config.toml
d_model = 320
n_head = 5
activation = "gelu"
norm_eps = 1e-06
init_std_qkv = 0.0297
init_std_down = 0.00192
grad_clip = 2.0
batch_tokens = [65536, 131072, 196608]
seq_len = 512
doc_mask = true
Each number is 128 + 32 x the weight over the matrix's rms, rounded and kept within 0 to 255. Layers, rows and columns count from 0. Numbers have three digits each.

# layer 3 MLP up, 2560x320, rms 0.159, rows 961-1001, columns 80-159
120142136075084125138136100042161180126147153148062159159094102148192119141173150139153158128151177156146129151075093123086145112169062154136138128134173170101123074024133165120111120197124116117111060073124117135133136116108104112116192164
182142129194113077171134136115107090097117159177105121097168136093176124161103136068141104078091126099173087180078140096105127182138143117105094087084153169185138098123110130103149151126196184113135183096125141098140138090145091112143164110
177131094137088122138162119066133100177097023127136116138033095096156117154131124056106103103133052072065118151109085122141131093108190182215134137115152159153103109133148077123109098114135084097067121155153082114108142137142181158157161178
096194115075129049104168131185091066175083167160139140098102117120091053120134101128148084129124176125140112137184089106116092099147122061085066136161107120153113123062110162180125096151059117197086168132065106135174121189085098209058140117
160104125146166110091134132110182144121102135147069110152091160087149102137092074115183137118097153121134025145145119106174153107088134168113114138096104091164201120116123149162147106098135099143147143116125137196159106099170150161152117126
102125157090090152068094180092134116103132131158058145157153120138209043098168123130143108121147152135160124153113081152144092113134212092136164141133153116102160146130135174154137137107166104204104121078178113179109128071113081075126099142
186148180126124173177073116180093181091139142104165096102141187142151142086147101099120129169152099079071168106093103158153112210142078133134116196115150113148128158126148074169113090144124132146104166155143105143033165134083176110104127114
135157135177131047143103117158157091099147192176123182095130089113128159127093151099126055191130165120104141127152137140124081169079149103152153110162124117081138124113131080147115092132174164098108059155129110151144159149107094116104166148
165129092159091106120088200099089141079177110143106138127175150182189092111125109122109095130121092130161126095125144150173102167093124116126124179090172186135175093117148123149103108133131128132102136124098160165083133127121151077103149142
168144178120136088131126130092098091167142177130172184083104086151144109142132119116091117088126154097079112086112149162141138128126165120116107110150092119082167112152115114084151193154135117101159117030131193182157134155131163229121175147
109131121151212092103158118162116062084109135178103144163074163137129144113111152208123097148178078138204163150180109126144141131150125173060088130111144172154082181101115170156119142109129129100168151108099138090159157160147185106130113082
131147141138145175109117122194109139065174126125104102133141129126125156084091173186138166081125133071115128119104180146143099168155112112096111136152127078114123097139144161132161046103132179149089141099170118126100154136128152172146103153
143050121076115142149161097113160173097132131108143135167132141158072133100089145164135186090173154135142118155099166088113123189146146071091126139140144119120176128140157114160169108152163130181145062122108156083123143081059168103162125168
109111143136107116115111129116141099154166089149109113107176155120128111114157138126140178152136169089159145176107087097130150135188135160114097098145159149128162154081071153095085143108118125110131110111173115138112172116064127135132174096
166154124149163170118055127116116165123181142140139144140098102109090142135170129123133075128090173100081186157148146073155121099089122197105146128104039130132106123165118094110153130089141088088133116095127126081117117105132175110114134160
128106142123189110082061168136149120112083103114168170105115145131096150099123148160102155122127114087130151110158118151150160130158141145137131120159094090111125119119085109142130089172157160131107147160143167116109107141106094188097122156
151074121136120118127126119087132105150111108128180119188126151099181162135140136216169110102098111124095049131106099065135139151151154069181116121149215107150103181112163150142171128115147161106171124097105137169124149088181135118166081129
197151141138126106131129146130126160074170127132078184147037176122106051146117139157088111196125107103109144173103054123122138172066054128184107148221132153121122086076102117076154108125110084099167096123146196130125102098173072133162121120
186123094127127151125107125162154100067171119113067137151153152116113141140119146068105088105106141174131143134134128057134153117113134156118145155115080144103100144118103166167175138153128126120120079083108150153124114138181126156081143092
042106130166139092087131128142120136131144104138083162127174170115151133096061120090109142070174081111118145128134129110159111150174118125174129140133193125138108017145112128151099087122139115120148091133117124151129095169111106156058096105
109077135142176117095154182168162140165109118105053179160118149176115163154124154120167130171127087167153086121104183150129153164111108106165148111174090159082134165132129133149107085150100115108140120100116144139136083162139126091096211139
127125129075033115139075098160086099081133139193111086044125115101077161129182098141122153132120059169178146128146098172176175085146145125154137108136133202124130135127151115141177178063127173113092092149090103096152086097109066120138146058
094098112111168111085163144209124158073111145106132094096117173084114128134158127100188151077114153128086093096138107143131144114140148205160157133078095099149125141102145135146095055123178170134149121119141168115108156169121152165146139083
144121070122121136100132097090145154101068181125130130160136106105144104103172087113142134133089157125129100155153126159132149157119142148142102076159140116122161117142118110140089143154080105147114126135155175148127145144105085166140149077
066201069060135110113119140126135128095079109143154123140123117178166183099157126103142101139063157136128160123095076092037124149057096191117119118177086125103111208134156194136111206116037100155173106088165157123167167138152122094098106121
101108079134174128159123129133127139114149138109153151139139150106140146139142133169134095137098109113154137122134104167099144139115095123112126156040087090124118124157131119173156119097054113141122133096117116120137159125164144114103096179
137128145131167089120145146164153080096134157116119147120164178194147126149062100133111078118066088106058072183172134157103159089162194130060162091163096167124162155079129075140101145105163129156166090098097185090148074174140170116135123132
136133123116117141168125132167106116115106098166149123110125136108131111104163160080111132133146105142158101098142143150142108148145068121164115158107114143139134167109181126119144076148090134123150110087115094152129156117130106113030149136
114130107140129097154135095084153179157084161120103118138071150131191132110138160104187102127146104136091113143099168150181155135160186148177119118094240075092137158084084137172083175089123120119090073129199093169114143109129075106198152104
091098198116128035089121131135070121064132167165127111121075127125105129150123118126146075074115048140118112207114106154167149095163133110088094084120152169131091124168122157144158124133137126092137120108115138121090145134166165112124155111
132135129115113177135158132130121126105113133144126133126129174086094142114132065117077110129097172132143143080122129120110167116109125114114142119135150063123108118164092146123141092113137111122106104130138108105095165135095157119095159096
086083135174178145109093075131084190149135124141129093120168096104104177126141103086105096130127106134112096178082107077168135146149207131087139177146137056096097137121106118086158094153135099180107186143174069122139096161143201151154125092
140151197121173152111084133138120100132108097047172079104167125069058117092174128074103113096137090149125090136110178125129111136125149129081109131205142133119085175137096140100095065134092056077131138112143089111110122079107034156110146117
148113127109134136093176134122144102123177161156177154110131106097074088096181190193215140077104074142125125102167135115124135122158105143085110159138103171142075145136205143141159114115129147126063099147141170142105089096144129155136106140
114174114073104217147120095142098089127146116140155131112148110144124168114141173144101130104161132100131167118123105118118100086174117096147167130138200176103129174091145105122148105113103062138148128093139161116117130086132124200107090115
135132120141147177162166147148149111103200134153105159181122089163118085148120064141155198112145146144100159147107176087143061149150147098106155142131145119098103133147179111123219095173115094089167149110090055102118092137128128117135072137
124130132106108187086125128125138099133135139105137157161123067152172138083151083127152124139133101094111097119142154127147110111166128127140153162093143186074136126151158125056087088155087197130131109143136116139138160202135112140144158133
080133121120112165143134138134124158170109179107083131151106120133099100146182101129164154094056132057141177119106134115127147096057160089083093092116123163128160154178149127155151096141217121175068187101065145118167111109149141112122191136
129164113165154183124141133143118093133196111191163145113102116117114114113163093178171217044117085125106182152108142146102138147177140082144114153125139100056114153078135141149142117141103131140131134163090120133074061120168102128094144143
102136111105110144190143104102135138154142133116143154101069130113108159179078157116149088122130121091147173147151104129123199120093112100146155175139182086124139194210087104168074116098072134163107159140118178118165118151053119171110127105
130137146055165115123078174138137131117113179127160143079111150136117119120171137150118138119150187129127076129152105140111146158126116074113187104128153150184141136160153111137114131125125128121125123170189151153134112142106105134141240170
# layer 3 MLP down (transposed), 2560x320, rms 0.127, rows 961-1000, columns 80-159
153065119142169112143132093094093150164102096115101141152114131124135121199155141129138113143103090157174150127126117089064099160131125100213142164118122162112150202122109148126103118129153152077052141183104122121130125090112084132149120126
180092155153152108098098099120162145168154126098165137109138092152111137086084085156118131062153187207145180159084140113172135131143175124159168170117133182117165170116151107133162106183136154140143176059210148178079124044105059153121083126
158133135130177072181140155067119120086084081155149125145115110087134213120150120133127102075095082204112134173141120141055153174141201149149119123101114174176045092147145061162130109127130130148111174149120104093158120059111183143134080126
179147079107094147043189081137093143133099184104143120105125090077181147094084115130187116162137082167127107085109168085164087044044116104133070105116149079157129124138138114124122116156134176165135080148093174160130111202114089109121152152
148035149113136124119160138173180190153113130156130171160112125130140114185145131128105140130167163069136121151138142160142091155202135126093156161139114117172145165079165088124118140097150111095134166125130128142138110188078151112092159079
102194163131139121097151072149131128105153089144156149091091139101133102095044103136129176066125136157213096150154123138117099091139151121128158108099096119107139089170139140111164177108123140149102100131131138142174118150139148125126169125
176099068123120131105168165109149117152112106162104173086153140091143153112152107148115116145137151161159121091109135133079153107171130099126144119146109144134174101111100140103157130105158132084151119126129103144201137113124090153150155148
140160184104125144163112106119117141163106119127139149098077105156171148116111130133163117096128124152064161088131120158142117172145142102145147111120154140138076198121121143137153088136131132120142114117143082143142109078141085154124143106
150148112122062162088099099051141108129159096151135114118136142165117172142103119131153148110107116100163125126103180094135100166124189160086070136123133127085139150064139119158167128067136193055114093067081127135146083126120137151142145108
115127163161151089169192144155141129152086174115113093153138105109124145126138106118124123110107164197133163142117184139111196094162147113172070113136191227158088143111163111195122118131148097114094153133163168119156153136111162179135131152
127097112129095169096143100120100136101108086138118050034081100083079148142147149118143117084138072145116075087146123131136068124083143170118174151142189130136074151162157123148095152095175111113130136150116147120154158123081117142148114109
127093071165218104125160096117143120066058119121114133162115095120115147077135118131087107130156142131130164121115155103139117124121123108134145134094096160104255128128087113109163133134097129130143125140197139165120171104074105126162124099
096069187137145136116104115131174132167101160163056145087129130109124161112149135162126148094175142133119108168115134121118124144154166086099153175091127114085153097138161109144136162120076200113098107112149148137136136090088113131149181121
159119079112119147124091160149112137115131151122145127132127127126097127118119130118103130141092076138129121097152123133115111186130139116116136146038162154137141118123152141122113139124148130117166142121088096093132159105113172141105083105
175160186077137155147157114099156104126143134122091115125141141039106129168171099077079131094085133170138112143106112109054139125174182181103181131163106125110124098133115142117159177106111126175070094076117196107181128123079186146142121168
139107153070135138150137089114097135104094077120154139105155152167121190078174136162128135173096168127118176152163110097133142125131103107155105177164128150129146094120149129192089119180114146092070200148139088140184173095153068148192146137
106065147068152123156146091087165074179129163139155093129120170223131142139107168203050114088150115160194053123164058125124140057198135076096145183177168128140077199115130132117150148149108142150075120091067109196064199101176165130105158092
143160154132136148178067154147119087166112123109105173136150124139130098161102130124137151129114135173136141118157154177173120123121149089151100135118132182070166171087126139125095117119143118145162171145098151107200107104193135127148082085
119098155103120136117122140201142095141107165140073183176124101090121080102106134085121129087142100155118153108023139140172209123137121077094129094110114132087118078112112157129131157185151178090095089120084087181118147104137115182083090157
109140144213084122156130125188080127145117138161151169105119140165157090124111124177172137143154135139113129102099141145076111137133133116123140161102161117128128137128139131147103139071111064105141146141137144064169109153087147160130133087
133138146137085145144139112121156144200109182143134162154124135117128205191184165197127135096139167123129129094132160134114153145136113160120129149163079172149183120128107160107182116096143112128101110119169133151113153165153075151132100097
131097117072132102125134135133132117151141140085118129151123133108117087168128099116143101155119104138111138115098132104110090140141109158099076117095142112139107123105132124133166121120106145171158139144125104123141091092130138123139114151
145120102145131117148100119121111119123142138097160164093147148118124143142109132083150125104102144138106110110137107119121123151117144147098117098136116105132182144094093107135166120166102109140139139152089141116160136149122121172101112089
121111123141136155110145114141108055146085117145138107119120188133157131099179104133177106179126135140099177158165102164136145123141106109093134169123112137100138100129123129151111172132104163173141137194084120126132166160121092153093137148
129074151156067166104085114178088082148121096050151181113123131152113107111125130154115111134131121140091114117097147129122169091163110178173151133138145118125131117136157172168124129150108104127148140075090167095133108142122163100123078134
145108134137140136159152159137096088137139123109108161146121119161136143157104151095159107140114177101122124127147111190172141121130122137154127093110127032154090168176134127145126144116066058124176162131109174091135134167142130144136086119
197112166063133160113177125156177151149114049125133074105160154134115160162128170132165108069107075119148072179186149141107167096139105138134201081118123092124091130138099106155120148098158134124118111078137147128119129176137120160132132127
077145113152147105129163168147094090113162137115154151120144150163149107133101147124155113121134113074130122110167125119155136081127129120060061094143104049133127086144136147144113150082106135123135172135151086113123177138108127112136100124
143112138195131159100100068085142110126115132104093134174143175099140101121096149078129109114114139158138155149159124159122075193103145137068090141136196109161152133096124129174163132095141106115114124154139173123115126085134163123148081124
108118150130132153144128138105136129063069058130156119088115132098091124149134116076133116073145089131090142108136107056100101160088105100147092109140129130129084180155196183121116186116099162149147160131140188093150139079134108141119155105
107106124147100113138083057152128097170136153094122116134115103138205127129137132159150125068160133170116099196144120135166114068178089137120133145124145166137219099091120093075098122151115105117179168151122146090133119085133099076117116070
097121169161127120099130090141141156163184057092191152124100149121141149072131128107170079067117129133092176115142093133111109091037149110076192171130142127127101128068102115146173090177102112101109132067121101107137124141199147112125117120
141099158116104125141105116250117144120151109146107113175130098133082169084164096146088129119098140136135156128215155089135098112139172052125066190182115173132161133183117054156072129139147116129071126206157104138150107038100097162092188154
113146156090128233053143122160131073177167159070128098094117085121106141113167234069121082102148094099127122192174116083102152148155124124169186176180122109097116174114223137170121091130112131121133118137097097087136173083119111126126121109
124110128120173084113163174150158179156135156170166149100109113095148167055087047127149105109130141167099116065144171147142161107084135138117111133163122039103068117182085154140187124188162175126178135110133129128111160120068147121214123109
139126164089113162160151077120091160156180167106088175126072173165124164143124100094174173143216102153127144136115151089129107195113120066176192108117086144149085151194120167160055098187120154098118076127173131184166157135051083121111089064
140144154068139150201105115131075127167123122124105089130151169116129129171147154146136102100106091109116141128116174086158195138137111066163112046126133104107093121118118113110141116178108128134150080103188095098158179207129141129146111000
091078101058070171203125139027148136215091184160123149092225116136188145142185094118148088179141125122151087165093076174121102119107133127151130097159072153133136127142101092168122115134096153161120114164095207143156139127141134122170117208
148142104077181107196161124084115082203207152161129115096119132193147126164156155192197136116160100167118176132138124095061080172195171150125077123188125132092113112086112152110195128168099144174209126166096098163122169138140158098084155114
153182084111169127094090121147157161137151166144159219172046161142122139131098154137132077146122144163132158132084072103107080161175050113126151063089104115134123131149096187132122095146111147069145160066154133190123161174146109112150123117